config = dict(
    parallel_block=False,
    init_std_o=0.021,
    dataset='wikipedia_en',
)
Each number is 200 + 40 x the weight over its row's rms, rounded and kept within 0 to 999. Layers, rows and columns count from 0. The size before them is the row's rms in percent of the matrix's.

# layer 5 MLP gate, 768x224, rms 0.0647, rows 484-525, columns 112-167
098,131,199,260,242,249,215,261,287,224,196,194,188,274,198,239,254,184,234,177,241,225,152,198,195,166,208,236,210,203,203,205,169,191,177,199,217,238,192,168,94,195,174,170,125,150,102,152,192,167,228,166,161,125,127,173,222
102,172,198,217,206,267,207,262,114,219,195,193,222,174,212,229,212,222,210,177,251,129,194,159,284,213,214,183,239,202,223,196,183,152,165,216,254,232,198,147,174,233,248,210,129,181,214,215,178,205,277,228,110,149,214,181,185
103,208,280,55,122,165,117,179,230,202,204,234,237,148,199,163,213,159,224,201,221,177,251,178,178,185,198,197,228,281,213,193,208,235,256,196,178,291,238,196,197,175,163,154,197,225,188,199,210,189,174,240,138,232,166,210,188
097,179,124,133,140,212,200,179,250,232,212,195,227,235,202,185,183,182,214,175,234,190,313,191,200,176,260,228,178,243,232,169,251,276,227,172,247,192,164,186,234,184,162,221,167,172,164,203,144,173,230,274,221,163,201,80,209
099,183,284,160,206,221,181,165,212,238,174,183,197,139,180,265,198,143,208,153,207,255,236,102,191,128,264,224,222,264,243,172,249,248,176,200,239,226,189,191,134,250,229,213,210,168,205,222,182,156,141,176,198,168,208,173,200
102,196,181,230,193,212,151,166,208,162,263,213,220,187,253,181,213,165,190,128,250,198,170,223,202,73,132,198,169,261,201,166,243,196,201,242,192,192,206,230,224,134,206,182,268,189,210,254,225,221,184,199,184,180,178,182,249
099,219,242,133,145,238,219,211,241,231,233,167,202,222,246,231,204,239,206,169,208,196,130,169,206,144,213,177,207,168,173,165,216,235,239,199,255,177,138,251,236,135,247,232,187,179,206,133,150,166,191,185,158,209,271,204,194
096,186,252,194,193,193,154,258,210,173,188,245,293,165,225,164,255,205,186,250,217,166,166,225,205,197,170,215,229,241,228,197,165,123,195,190,213,195,180,251,134,144,273,188,181,218,238,120,131,152,201,123,209,245,212,139,272
104,205,180,215,152,278,117,137,303,228,179,186,207,205,229,244,283,184,182,232,265,178,163,152,160,237,166,248,141,197,208,206,144,246,221,206,156,266,206,237,233,226,191,201,197,201,196,171,250,211,251,153,168,174,165,269,210
100,272,240,167,209,222,183,223,261,199,160,246,189,136,167,302,205,218,276,210,163,156,151,173,156,223,240,182,215,230,226,219,213,180,213,194,186,249,143,159,179,232,120,280,197,252,205,215,211,141,207,176,192,212,158,260,193
093,193,220,205,157,220,171,194,236,274,154,227,164,237,263,249,176,221,247,104,229,188,126,155,139,154,314,211,203,220,238,245,256,184,249,158,230,228,256,216,191,154,250,240,200,171,144,175,95,243,173,194,179,178,181,237,197
095,231,229,205,193,216,190,174,212,184,163,196,267,173,275,217,180,220,174,235,153,227,196,148,208,196,201,144,192,256,144,151,204,170,225,224,225,196,173,227,191,228,145,187,204,160,187,204,208,152,208,233,219,209,294,264,197
102,190,199,112,259,163,214,207,263,206,175,231,263,142,232,173,199,167,216,88,257,169,279,275,240,148,226,158,235,162,196,236,204,232,217,241,224,200,236,176,222,165,204,159,143,189,248,214,174,231,193,191,248,246,205,206,243
097,205,174,216,231,208,164,160,259,240,172,146,263,204,147,206,246,235,161,177,266,217,179,206,234,124,275,143,177,203,148,252,178,148,144,253,205,222,192,204,258,196,164,237,167,212,188,110,237,213,160,210,221,254,180,146,206
092,236,188,251,180,206,178,94,164,215,182,128,154,264,183,211,234,268,205,238,240,209,221,205,221,224,240,226,158,217,198,267,205,171,233,251,165,193,169,156,235,227,188,190,143,279,227,188,185,196,232,207,214,210,250,190,161
089,245,126,228,192,166,248,177,203,209,137,167,196,197,233,220,175,194,208,183,269,191,146,197,183,175,234,140,242,90,199,254,219,237,138,187,154,205,231,176,206,143,192,164,175,178,258,192,208,232,213,173,195,193,204,163,249
096,198,236,224,172,234,194,203,205,171,251,232,220,189,218,184,189,247,191,237,242,178,243,224,193,185,183,184,262,233,155,207,205,201,220,150,99,197,240,209,175,212,202,218,177,147,205,194,162,188,130,196,158,160,210,264,250
100,204,190,163,141,223,213,264,223,200,130,210,192,221,175,218,169,169,135,146,215,165,210,181,209,196,191,181,198,193,150,138,255,210,222,232,273,168,198,220,150,204,216,144,102,201,176,217,133,164,133,196,133,226,211,207,231
099,203,229,156,219,265,194,194,219,153,238,195,235,154,264,245,180,218,261,192,177,229,231,183,247,272,230,189,253,233,192,202,215,202,236,161,244,209,201,203,160,295,241,179,133,182,243,261,251,174,189,204,184,166,179,230,221
102,230,197,215,154,261,197,160,230,141,195,220,233,278,261,188,129,163,199,145,163,233,237,191,276,226,257,175,149,186,197,247,152,198,223,153,174,204,168,214,173,185,190,264,192,219,188,175,224,157,267,193,167,138,142,196,219
102,237,222,164,187,204,142,259,210,250,175,203,216,156,159,241,257,269,162,150,221,244,365,193,214,228,170,188,208,214,145,191,187,165,217,289,213,196,194,151,155,189,182,148,274,156,226,183,226,141,216,68,198,252,195,199,195
101,227,123,204,204,156,153,267,172,145,150,160,213,248,274,149,237,85,252,180,237,201,234,187,234,194,208,157,211,176,216,219,197,157,275,191,165,286,218,231,164,145,171,225,186,264,155,159,170,137,236,211,211,245,205,198,161
103,145,194,235,192,213,182,181,203,213,203,236,185,261,148,232,240,182,173,154,211,282,260,231,191,116,137,234,176,207,203,268,211,213,222,114,221,264,221,225,125,200,201,237,152,209,188,224,93,212,190,213,164,188,172,187,222
103,183,227,161,195,206,248,230,197,200,248,193,174,166,143,237,185,189,294,178,194,169,210,212,220,195,220,192,250,189,237,232,253,161,214,268,250,198,237,292,229,222,169,155,234,174,223,180,218,177,168,184,167,196,150,202,270
099,217,179,216,228,140,75,143,210,214,95,248,271,194,155,221,230,214,220,218,178,194,121,245,264,154,166,258,175,245,165,260,148,203,220,160,203,166,232,208,217,175,179,200,166,211,232,272,209,203,233,247,101,165,156,169,187
096,177,170,207,203,213,165,164,177,202,134,189,187,179,190,194,190,175,256,250,213,234,213,225,159,221,195,164,192,157,254,152,175,208,196,186,225,200,229,175,225,212,248,144,154,187,205,195,167,190,196,226,184,221,237,188,167
100,287,181,179,210,247,221,156,155,237,199,285,258,168,310,176,165,239,246,195,158,244,237,197,208,246,243,200,203,147,147,189,220,187,198,193,241,222,220,173,109,165,140,193,171,275,280,213,149,204,196,203,189,194,270,171,199
099,316,189,176,239,273,198,157,168,221,205,177,218,206,193,222,217,100,201,116,205,159,182,243,200,202,212,181,136,184,225,211,198,269,242,184,200,224,240,265,219,195,191,231,212,183,260,202,200,159,247,198,189,157,159,152,237
095,203,138,204,223,204,194,214,198,209,183,270,154,158,198,185,192,180,196,134,188,221,189,153,220,157,183,203,159,167,207,280,186,195,144,279,273,181,165,219,226,196,171,165,217,249,220,129,193,217,223,242,231,244,229,159,233
110,246,242,223,158,248,143,267,202,133,141,252,194,234,221,183,257,276,228,231,239,149,207,181,209,177,147,221,208,203,209,247,157,248,181,234,284,187,228,218,200,176,88,211,190,179,196,214,211,264,232,214,191,165,181,197,224
097,190,251,234,229,223,162,135,260,209,208,156,187,203,236,280,263,283,198,240,155,238,200,216,137,197,259,223,229,169,181,260,161,190,201,189,232,229,191,242,206,235,183,207,149,301,181,214,223,176,151,126,177,172,113,248,214
105,227,198,175,177,277,144,240,265,161,150,159,164,255,127,189,173,243,129,225,150,152,233,128,209,187,193,152,129,177,167,171,169,212,196,126,227,264,134,250,155,196,228,175,135,168,280,189,127,180,212,184,197,236,217,228,286
094,215,195,198,186,219,192,221,246,234,249,167,262,199,171,183,235,199,120,274,180,233,196,236,188,121,121,186,209,159,159,221,242,134,144,183,179,177,167,169,201,209,195,103,224,151,227,199,204,240,198,168,163,181,254,255,175
101,181,187,152,239,131,188,212,195,140,209,161,253,172,237,226,245,164,203,275,223,199,232,205,193,236,214,211,216,189,229,163,136,175,243,199,126,249,181,154,185,257,214,141,191,203,162,212,117,268,220,215,234,192,180,288,153
096,175,157,222,226,197,152,190,232,231,229,225,218,114,210,228,209,203,233,252,202,161,201,196,189,193,228,233,267,204,187,187,157,210,263,85,230,249,158,227,213,170,272,172,192,188,231,160,162,232,182,256,219,222,131,227,207
092,195,213,139,208,195,170,168,215,192,197,248,201,177,191,197,194,202,140,196,167,178,295,169,198,144,206,186,228,219,221,260,201,195,217,240,151,175,164,209,145,127,169,198,204,183,217,167,174,256,210,216,205,186,215,153,195
103,197,166,185,139,282,209,263,215,233,241,204,199,195,197,255,200,150,218,151,196,246,227,172,225,238,215,199,179,234,176,190,120,240,199,163,192,294,267,241,156,144,199,225,167,223,242,160,133,150,234,198,224,239,129,263,266
101,243,176,232,205,192,241,212,215,197,160,319,189,168,161,179,228,222,138,180,238,210,180,259,183,253,198,126,266,291,269,169,229,169,206,160,268,190,163,180,245,206,145,226,240,124,210,166,178,212,227,256,195,247,217,186,220
101,245,184,163,220,120,180,212,248,181,222,247,219,139,159,247,240,193,180,242,140,148,244,198,169,136,170,192,152,208,163,273,195,203,246,235,227,214,226,176,160,197,159,216,181,264,204,109,178,268,215,195,173,176,164,227,193
101,158,236,212,184,199,255,167,247,213,192,217,197,125,161,165,217,185,174,155,241,264,182,150,149,186,161,200,147,198,137,254,210,191,225,143,214,221,186,168,208,174,115,144,229,166,250,296,212,237,230,198,176,296,176,210,218
097,218,162,190,137,265,143,140,179,178,179,142,220,210,273,168,235,203,271,148,200,206,141,197,131,214,214,191,226,232,224,176,128,232,249,138,208,253,207,217,177,185,175,199,188,239,221,205,67,278,168,218,213,137,160,205,288
107,236,146,184,237,241,216,197,180,97,228,201,245,240,265,189,228,186,131,184,183,174,207,162,218,218,179,201,184,174,211,221,166,218,210,209,208,248,281,227,113,147,139,263,221,181,245,215,160,112,186,160,167,261,207,169,208
# layer 5 MLP up, 768x224, rms 0.0632, rows 484-525, columns 112-167
102,246,200,164,143,241,249,250,215,319,257,220,222,190,170,190,155,209,212,177,213,228,208,216,257,209,184,219,213,192,139,231,200,192,195,196,247,237,196,229,122,141,199,153,185,161,210,198,216,229,296,200,183,232,199,173,181
101,162,224,179,175,292,147,183,221,247,158,235,190,257,190,203,247,263,214,127,185,182,142,132,238,215,245,184,202,192,245,142,240,161,217,174,213,159,264,195,120,216,159,134,203,218,177,183,209,176,207,210,155,125,199,267,204
105,190,207,172,188,226,206,222,301,217,218,197,279,198,171,104,220,213,182,230,196,210,261,161,157,224,217,173,195,249,216,189,199,252,217,225,229,267,158,287,186,215,157,222,171,92,161,203,178,225,129,274,233,198,226,168,255
091,221,234,234,108,163,185,223,161,181,243,182,239,260,248,204,266,202,154,179,146,183,233,237,229,170,250,217,249,216,142,185,202,201,145,171,179,196,151,247,223,227,136,118,135,244,141,135,176,185,196,167,199,165,162,220,169
098,139,205,230,216,197,188,266,254,213,260,223,248,174,183,196,98,211,245,180,204,178,165,248,195,265,168,176,258,185,212,224,183,209,172,211,190,212,160,290,223,176,212,198,163,264,297,203,111,160,209,214,163,183,207,178,204
101,187,211,249,280,258,270,114,215,138,221,268,200,177,205,148,206,307,246,214,156,218,180,218,298,228,142,179,207,150,98,200,164,195,231,236,283,185,190,217,171,193,287,188,172,187,227,201,183,167,201,201,232,199,241,201,257
096,213,151,125,221,244,140,229,105,226,289,174,203,245,179,261,167,218,162,107,203,190,196,152,158,154,152,183,222,242,235,204,180,178,210,172,220,169,198,199,189,239,243,206,135,258,167,191,147,232,199,165,212,155,209,256,221
094,212,190,190,233,180,224,187,187,178,238,224,256,165,218,220,249,248,238,155,178,194,165,140,190,177,149,210,171,202,203,159,190,144,257,240,277,199,236,241,296,83,200,284,187,178,215,250,154,183,182,191,214,253,248,177,215
106,210,248,150,118,164,238,292,214,218,120,235,195,202,283,225,299,236,260,132,187,106,205,139,200,217,210,202,218,152,217,215,177,225,233,142,274,227,193,263,187,139,201,188,157,148,237,229,189,239,174,224,228,176,211,226,216
100,252,200,211,249,197,196,155,179,199,195,222,176,178,277,233,192,173,119,274,129,169,198,233,201,189,192,189,211,106,203,241,209,157,144,188,260,200,233,196,178,275,196,158,198,179,220,240,220,195,166,172,155,187,136,190,207
089,132,221,147,210,229,198,269,149,190,179,201,231,213,191,188,192,159,231,213,135,176,213,219,221,223,168,154,274,170,142,219,208,208,273,227,234,207,251,139,200,199,220,167,207,249,193,186,258,207,239,245,248,151,234,234,241
095,172,219,233,193,245,219,160,190,179,91,223,245,276,216,232,212,174,210,234,211,179,231,180,279,225,233,258,226,215,195,171,224,174,162,180,234,191,265,147,153,216,210,273,249,269,186,255,191,193,144,208,187,175,169,217,264
100,182,158,277,223,193,189,232,240,211,211,141,264,199,177,245,235,185,232,182,193,178,262,187,171,235,233,147,257,196,111,241,244,153,228,225,120,200,202,170,250,154,192,226,165,216,257,237,143,212,143,209,177,279,173,189,161
094,197,151,255,254,195,139,218,146,241,220,216,189,202,193,225,209,133,190,157,166,241,202,170,206,163,217,149,212,269,172,173,200,200,213,225,157,172,180,226,166,169,196,206,226,232,174,214,224,222,266,149,162,229,208,180,201
088,159,220,160,172,171,229,235,179,155,188,277,152,139,142,169,128,127,183,225,194,232,186,178,168,166,187,196,166,134,210,193,166,243,225,97,224,167,207,237,169,199,145,211,233,189,200,163,184,171,161,165,184,187,112,212,204
091,170,243,190,195,281,130,234,159,268,199,179,201,221,208,218,200,150,209,185,204,220,203,210,202,152,194,237,230,204,196,234,141,152,162,177,167,156,215,260,224,234,245,191,150,194,228,159,172,216,214,171,238,167,226,219,168
093,267,237,224,187,253,142,180,208,225,150,234,194,159,217,254,190,199,239,190,148,225,220,187,202,144,157,276,230,297,216,219,173,187,194,207,153,207,255,215,165,253,219,206,118,191,221,226,211,159,210,185,195,139,182,207,242
100,270,174,190,107,213,224,175,178,150,243,152,291,231,283,179,248,138,193,144,278,173,184,260,242,193,198,184,138,169,188,236,205,270,164,174,215,218,209,211,181,125,197,209,158,165,232,208,198,120,211,138,251,212,245,219,176
102,172,184,250,180,253,165,198,237,289,223,288,166,188,219,267,242,209,238,211,190,176,261,239,171,200,155,194,190,251,171,177,236,232,228,215,194,196,175,238,156,151,238,212,205,279,305,241,194,193,187,240,108,163,213,180,248
101,237,224,154,202,216,189,211,215,187,207,231,205,156,247,122,147,199,222,178,177,168,228,227,203,220,180,174,196,199,249,201,132,241,209,197,179,159,206,198,211,234,195,272,226,264,176,121,246,182,206,228,232,200,166,331,119
101,186,232,205,225,209,178,264,216,162,276,160,211,205,181,258,209,163,154,204,222,256,203,149,196,276,93,272,148,116,198,269,139,141,202,242,154,277,199,140,104,183,199,189,232,178,223,226,255,270,188,179,201,243,207,206,193
105,191,162,186,200,268,286,225,110,198,234,201,168,265,201,250,210,188,160,189,192,175,267,148,165,181,177,222,251,212,92,165,196,178,174,196,156,171,245,234,148,255,159,199,244,211,231,169,168,227,182,172,191,268,143,204,211
109,133,233,207,102,205,187,124,245,237,226,274,187,181,158,147,266,174,229,173,170,258,256,161,173,126,206,207,256,232,207,239,199,134,203,194,299,217,233,140,114,210,172,169,155,156,163,182,120,178,172,138,249,223,223,172,181
103,236,163,280,186,214,242,144,196,204,170,211,233,243,299,164,190,234,235,230,202,291,181,186,211,219,212,172,174,248,165,222,211,176,267,199,208,234,144,240,224,167,252,175,154,211,238,262,209,199,141,170,220,201,230,96,199
102,155,287,169,159,265,177,180,210,212,184,252,228,200,225,170,207,168,221,96,313,220,204,289,168,168,172,230,192,189,230,198,232,310,195,215,221,277,130,175,218,191,210,183,285,205,241,214,167,231,198,249,246,194,202,148,184
091,199,160,241,251,205,172,222,198,172,162,120,155,148,290,172,255,186,277,231,200,302,283,266,162,209,189,152,282,219,177,144,222,146,173,218,221,181,264,191,197,201,156,179,196,184,227,213,199,165,185,204,229,271,238,216,220
098,201,226,192,180,240,211,190,154,178,233,211,279,160,205,198,141,180,179,227,156,198,163,210,183,171,213,282,198,183,221,160,144,150,239,145,205,190,174,222,167,226,200,245,223,194,121,174,301,117,240,248,155,213,205,221,165
102,249,266,101,143,223,192,206,192,202,203,140,227,156,292,245,259,221,257,263,223,214,185,186,187,208,104,222,255,223,207,212,247,191,187,220,182,173,171,135,192,199,248,178,270,192,161,222,215,230,237,185,236,183,221,213,249
093,197,285,134,225,222,230,157,278,220,205,163,190,252,234,268,183,184,189,160,174,207,170,214,159,227,256,268,182,244,225,274,232,199,228,202,112,153,157,151,224,155,199,194,218,241,159,219,200,211,200,149,183,229,214,172,226
111,192,132,197,192,157,211,208,224,186,172,231,211,192,174,263,204,184,197,237,207,166,273,156,124,211,212,272,213,185,193,157,261,146,158,162,152,151,251,173,199,181,253,197,231,167,206,170,224,207,156,183,161,300,156,126,216
100,226,143,163,163,227,181,160,244,258,185,248,172,131,164,191,186,180,170,148,88,168,173,248,261,157,194,104,201,168,169,257,178,242,242,155,165,176,203,181,268,195,202,171,233,235,223,175,202,215,224,141,230,224,214,204,213
108,176,257,259,189,191,221,266,156,103,178,240,184,321,168,182,175,256,186,205,185,200,140,170,191,212,259,228,206,195,228,196,230,191,238,200,255,187,239,256,167,225,231,174,180,206,117,240,174,219,191,193,228,165,242,208,183
092,153,222,209,192,171,156,216,193,220,186,187,247,165,219,185,138,138,187,152,200,264,172,253,257,221,219,180,186,244,277,247,207,194,196,251,205,170,243,242,193,158,247,203,205,185,207,168,273,180,230,221,205,195,217,181,179
104,264,190,212,193,194,117,177,169,168,124,177,239,221,204,152,224,165,237,222,253,261,214,233,134,191,220,279,113,189,262,137,154,215,279,253,247,228,196,197,122,228,179,211,222,106,196,183,213,210,203,169,190,227,193,202,135
096,195,183,158,183,196,164,243,242,175,317,189,238,183,211,119,195,162,215,193,190,207,130,187,150,139,171,230,146,144,178,253,172,171,219,195,161,175,202,219,138,161,165,137,200,159,187,266,273,168,191,199,204,170,263,188,214
089,162,172,245,100,234,163,122,211,250,118,245,224,189,128,257,141,186,183,136,258,144,197,140,176,217,192,229,210,262,248,217,192,285,178,127,237,244,173,278,209,196,251,201,168,200,190,220,125,217,213,198,217,156,165,175,186
102,180,229,206,178,208,144,175,247,191,281,126,129,235,207,156,231,206,174,185,198,237,186,223,149,147,242,165,235,244,189,225,148,180,200,219,214,220,251,136,173,131,173,196,202,234,183,194,255,146,265,116,201,200,164,208,186
102,139,254,207,150,141,242,182,201,188,200,68,221,208,260,167,220,155,189,248,172,230,140,217,184,174,251,254,167,243,199,180,187,309,162,269,164,204,181,213,175,159,236,148,145,252,215,261,99,154,189,200,207,163,221,152,226
102,145,232,208,244,196,135,268,139,186,172,212,196,263,206,245,196,182,182,197,199,171,218,251,230,247,186,160,232,206,265,132,143,160,186,116,219,200,219,156,196,140,261,213,246,203,188,208,137,157,243,277,166,222,124,180,180
100,171,247,171,301,231,273,258,168,196,222,170,197,225,199,182,166,210,240,210,128,158,208,207,277,230,194,263,294,204,145,243,212,158,178,191,166,202,183,132,266,227,251,189,196,205,179,221,246,241,250,272,229,207,196,161,211
095,205,131,282,188,198,211,148,180,235,216,211,174,192,223,131,199,216,238,179,239,141,207,194,211,224,202,262,247,208,212,161,208,223,162,171,221,234,185,245,215,167,228,244,199,207,174,155,197,230,196,248,193,289,164,176,179
100,201,179,157,202,195,185,302,150,153,162,193,139,200,204,136,194,194,143,209,175,265,161,194,264,220,249,270,170,181,158,239,244,234,258,181,218,211,189,185,193,245,175,205,194,226,170,214,197,222,214,251,249,265,146,308,169
# layer 5 MLP down (transposed), 768x224, rms 0.0528, rows 484-524, columns 112-167
098,185,183,152,185,190,172,188,177,213,254,136,200,155,194,242,178,193,175,182,82,298,166,238,226,199,182,262,147,230,158,284,217,219,213,265,193,199,219,180,160,237,166,240,193,146,193,258,212,217,161,241,181,160,226,243,231
100,233,239,248,166,194,187,150,132,235,228,157,165,153,149,231,165,252,125,218,277,186,166,210,117,182,218,248,153,247,236,262,202,220,184,210,151,138,121,83,184,202,195,172,213,209,229,187,163,239,204,192,184,182,277,182,233
103,152,185,202,259,185,201,169,190,159,171,168,188,156,170,146,94,158,217,179,190,195,197,282,242,242,150,246,142,251,187,230,151,177,247,209,249,222,209,193,114,142,291,219,211,248,246,211,235,171,179,130,203,260,232,217,217
096,155,173,175,280,219,252,221,193,202,160,202,141,204,158,214,170,262,128,243,203,213,235,210,199,247,196,141,261,202,232,229,253,166,160,189,236,265,229,166,202,172,192,175,198,254,178,200,210,229,218,194,234,204,202,222,203
098,170,202,188,215,107,185,179,116,205,154,214,240,129,117,195,218,217,146,204,188,159,197,203,267,126,195,137,134,248,251,186,154,191,227,255,203,139,210,170,305,200,157,213,154,159,192,190,204,222,239,207,186,205,178,191,152
104,203,194,163,173,222,273,263,239,169,237,166,198,221,231,262,199,276,165,258,238,200,263,174,137,212,223,220,187,179,227,176,171,218,124,162,193,230,141,245,152,173,128,200,140,197,142,249,223,193,96,167,299,134,116,169,255
100,174,260,134,122,307,217,170,189,217,212,207,192,195,176,253,196,226,254,233,161,229,243,192,228,165,225,243,222,182,209,209,222,211,232,183,198,227,225,202,141,192,211,135,274,218,288,181,163,100,154,186,203,207,178,197,305
095,142,223,207,199,172,206,209,150,172,222,246,167,252,106,214,182,263,157,231,225,198,209,148,150,175,182,149,143,174,233,254,153,178,152,230,161,140,207,168,174,189,202,199,153,122,171,258,238,221,218,185,221,224,165,181,236
106,204,191,206,262,143,209,196,214,227,182,182,182,190,201,259,195,109,195,142,169,226,275,298,179,229,245,214,218,236,220,232,209,125,229,194,160,288,133,161,219,197,218,238,159,199,230,175,227,285,169,134,136,154,83,176,214
100,164,194,132,151,208,236,193,187,298,152,201,204,164,155,95,180,213,164,138,206,260,200,237,230,158,245,141,199,248,151,232,116,189,253,256,142,187,221,209,168,260,237,197,193,185,121,234,106,178,202,236,231,199,303,204,211
088,193,302,231,218,201,205,162,199,197,257,165,168,205,225,127,253,216,235,138,150,173,221,195,241,214,197,197,134,213,226,253,250,233,237,174,161,196,236,229,185,182,251,148,228,152,251,206,214,147,220,172,246,113,168,205,196
095,250,219,221,190,171,274,133,172,175,148,167,156,96,232,146,194,176,242,173,147,207,197,169,229,216,192,176,123,182,176,218,242,166,242,188,219,207,212,174,200,241,184,234,183,175,200,186,165,207,248,258,145,136,156,208,145
101,234,240,211,276,245,222,124,186,168,229,123,155,207,191,229,92,253,212,227,221,234,118,169,188,236,213,262,193,262,203,208,271,170,216,253,128,160,199,221,163,217,274,231,156,142,164,159,311,174,236,211,236,219,134,170,185
098,211,272,209,234,214,266,185,159,172,220,162,173,193,276,263,195,282,238,241,190,163,117,148,162,175,199,180,192,154,176,215,126,218,167,183,118,161,174,150,234,121,159,191,192,282,137,281,240,182,219,256,216,168,200,225,171
088,151,145,212,234,138,198,224,273,270,136,231,266,172,271,177,282,297,197,276,188,171,238,193,203,207,159,157,181,194,234,126,169,141,201,201,181,224,175,183,231,171,229,287,231,234,277,206,258,197,169,207,155,174,173,194,224
090,211,195,211,163,190,207,308,208,153,244,191,200,249,191,268,261,244,165,192,208,157,165,168,137,250,209,192,281,166,255,189,198,267,124,148,219,129,248,209,237,194,181,222,218,241,231,144,122,248,181,222,180,218,185,224,148
095,198,215,177,140,170,207,169,122,229,205,162,157,211,181,224,171,271,220,201,258,225,232,253,190,254,192,177,195,174,163,141,168,180,196,202,253,171,245,244,254,191,201,189,166,182,157,270,196,190,210,189,173,235,157,253,230
099,202,191,156,223,188,143,170,159,188,229,209,256,154,172,221,199,276,232,229,178,171,206,243,189,165,120,240,229,243,241,211,71,280,236,203,135,190,296,192,243,225,254,206,149,99,294,211,225,188,174,165,207,187,145,211,248
101,234,128,101,260,156,153,255,173,134,188,216,178,196,190,212,176,111,217,224,240,247,159,232,193,206,147,238,194,214,210,214,211,208,226,146,180,189,190,198,216,236,183,180,213,203,164,217,205,221,168,176,131,211,232,242,149
102,183,186,194,208,198,217,221,175,158,184,227,164,312,122,250,193,183,226,200,241,141,165,275,182,198,245,186,243,221,155,133,175,173,223,206,225,232,162,190,187,149,205,263,198,156,177,258,127,275,198,227,217,246,209,164,248
102,198,225,202,210,231,165,202,199,240,235,263,163,177,187,180,225,166,156,288,169,179,169,171,265,285,205,156,161,194,258,258,235,142,196,207,222,257,179,188,262,214,166,168,228,176,225,172,226,185,234,197,161,150,228,157,189
104,167,166,197,176,168,145,150,188,218,204,235,215,249,190,168,190,161,178,172,233,156,226,163,134,157,179,209,247,208,197,235,222,252,188,181,191,151,197,217,199,195,218,161,237,129,188,131,185,239,227,236,228,154,152,243,234
104,174,201,207,206,204,189,262,187,263,168,173,195,274,150,232,237,218,191,179,154,213,169,216,202,200,200,170,198,177,233,226,193,170,203,137,199,222,183,198,114,202,189,212,200,258,208,136,242,241,194,196,195,227,143,167,173
103,230,167,178,167,207,192,211,164,189,225,217,225,206,211,240,118,149,245,140,196,178,279,227,253,167,142,231,211,160,264,256,204,172,215,177,174,151,100,247,174,238,174,180,148,148,221,152,197,230,219,158,189,230,162,143,255
100,206,223,204,244,180,212,235,217,197,220,219,213,218,257,201,187,277,172,176,199,230,236,203,191,130,119,246,195,251,192,224,211,222,248,160,252,157,157,229,97,229,156,157,210,195,198,190,271,120,151,169,247,161,243,160,161
090,198,192,105,189,235,132,161,157,210,141,245,214,194,173,99,169,181,271,222,218,140,178,161,188,266,210,147,223,227,252,247,265,109,144,190,175,153,154,160,205,248,167,191,213,176,174,203,203,192,201,191,181,121,198,296,174
098,169,217,186,248,157,232,245,255,205,158,175,230,194,310,267,265,214,201,173,160,249,209,82,158,205,162,241,198,110,242,209,185,185,222,211,231,180,215,262,210,207,197,210,126,157,251,184,249,164,236,325,183,225,122,218,166
101,131,268,83,189,212,141,129,231,191,195,210,162,184,164,229,87,197,170,172,221,200,243,166,255,235,159,146,245,238,165,170,219,276,221,130,268,151,225,150,183,179,241,146,273,174,189,192,195,227,160,151,264,265,170,290,161
095,139,186,204,171,261,168,240,214,226,269,199,136,112,206,150,199,212,274,179,168,232,173,123,192,228,213,158,215,171,276,167,263,244,244,276,268,213,231,209,161,206,204,226,275,234,143,258,145,218,212,256,203,182,161,222,198
113,201,290,156,210,132,207,207,317,185,176,151,227,142,199,163,223,143,223,209,152,198,197,204,200,188,170,225,186,165,220,188,194,224,245,178,269,231,216,226,218,225,195,269,223,295,223,126,174,253,202,235,132,131,160,220,120
101,247,235,193,139,256,173,222,214,233,228,151,271,175,265,227,243,150,247,164,205,161,144,200,234,237,176,245,197,197,219,190,249,160,144,161,162,213,223,247,209,189,211,178,239,190,173,225,206,116,241,165,227,114,113,213,150
107,259,214,243,283,176,262,153,179,240,244,115,248,198,223,181,181,203,160,190,313,195,127,200,232,249,223,168,309,195,298,230,210,151,210,175,230,213,155,187,250,176,243,220,156,197,199,200,243,150,233,206,202,248,217,185,219
095,209,190,256,145,259,119,266,262,127,207,219,236,154,247,250,262,152,139,123,186,162,260,254,204,192,247,275,251,146,169,167,198,275,181,191,116,195,143,167,206,166,187,180,161,183,196,168,181,263,233,240,227,181,158,236,151
101,233,227,219,184,170,186,178,176,194,205,200,221,234,195,200,193,171,307,330,173,234,196,255,151,235,195,169,258,243,236,183,217,166,181,174,243,204,166,175,126,194,145,171,218,193,236,219,242,202,215,234,244,185,203,211,158
097,208,183,183,199,129,192,196,200,207,204,180,236,234,232,243,216,167,197,227,181,210,109,161,205,230,176,169,200,159,147,211,217,195,173,221,282,246,140,194,158,196,218,229,146,160,184,209,204,204,237,190,176,153,237,275,229
091,247,140,225,223,170,164,227,242,189,253,208,186,200,182,242,308,189,150,152,242,238,224,212,230,271,224,213,141,172,131,172,209,176,218,201,254,200,174,140,208,197,165,251,187,268,83,205,253,222,259,149,208,156,230,162,140
103,222,229,170,234,135,234,190,216,156,215,208,163,215,225,263,181,151,176,201,167,142,167,155,213,234,172,138,265,182,196,167,201,213,194,218,231,147,138,188,220,194,142,148,259,248,196,113,179,154,198,173,183,246,231,261,191
101,148,210,217,170,203,194,148,169,159,207,174,232,209,252,172,197,188,172,220,225,152,195,174,138,215,210,237,134,235,299,161,149,267,198,146,227,224,284,169,155,145,199,164,240,238,211,236,140,147,148,186,239,162,159,234,178
100,189,208,243,210,181,258,137,153,195,274,227,244,247,211,155,198,255,156,228,200,152,168,184,168,114,131,200,173,194,266,198,151,156,317,260,223,227,197,154,192,210,197,211,155,149,176,163,160,187,246,139,196,222,223,236,265
102,164,212,227,122,287,164,201,136,208,218,214,181,237,203,188,189,140,218,220,195,289,132,179,283,191,183,184,266,203,211,127,179,195,237,143,269,182,165,287,225,205,243,204,134,243,203,202,170,231,248,194,258,196,220,208,245
099,243,191,146,195,211,133,279,177,113,169,292,92,213,243,151,167,168,248,232,186,180,222,208,157,152,221,213,178,215,210,172,252,248,155,216,189,179,246,217,213,202,180,153,201,192,159,251,180,178,228,164,197,233,205,225,168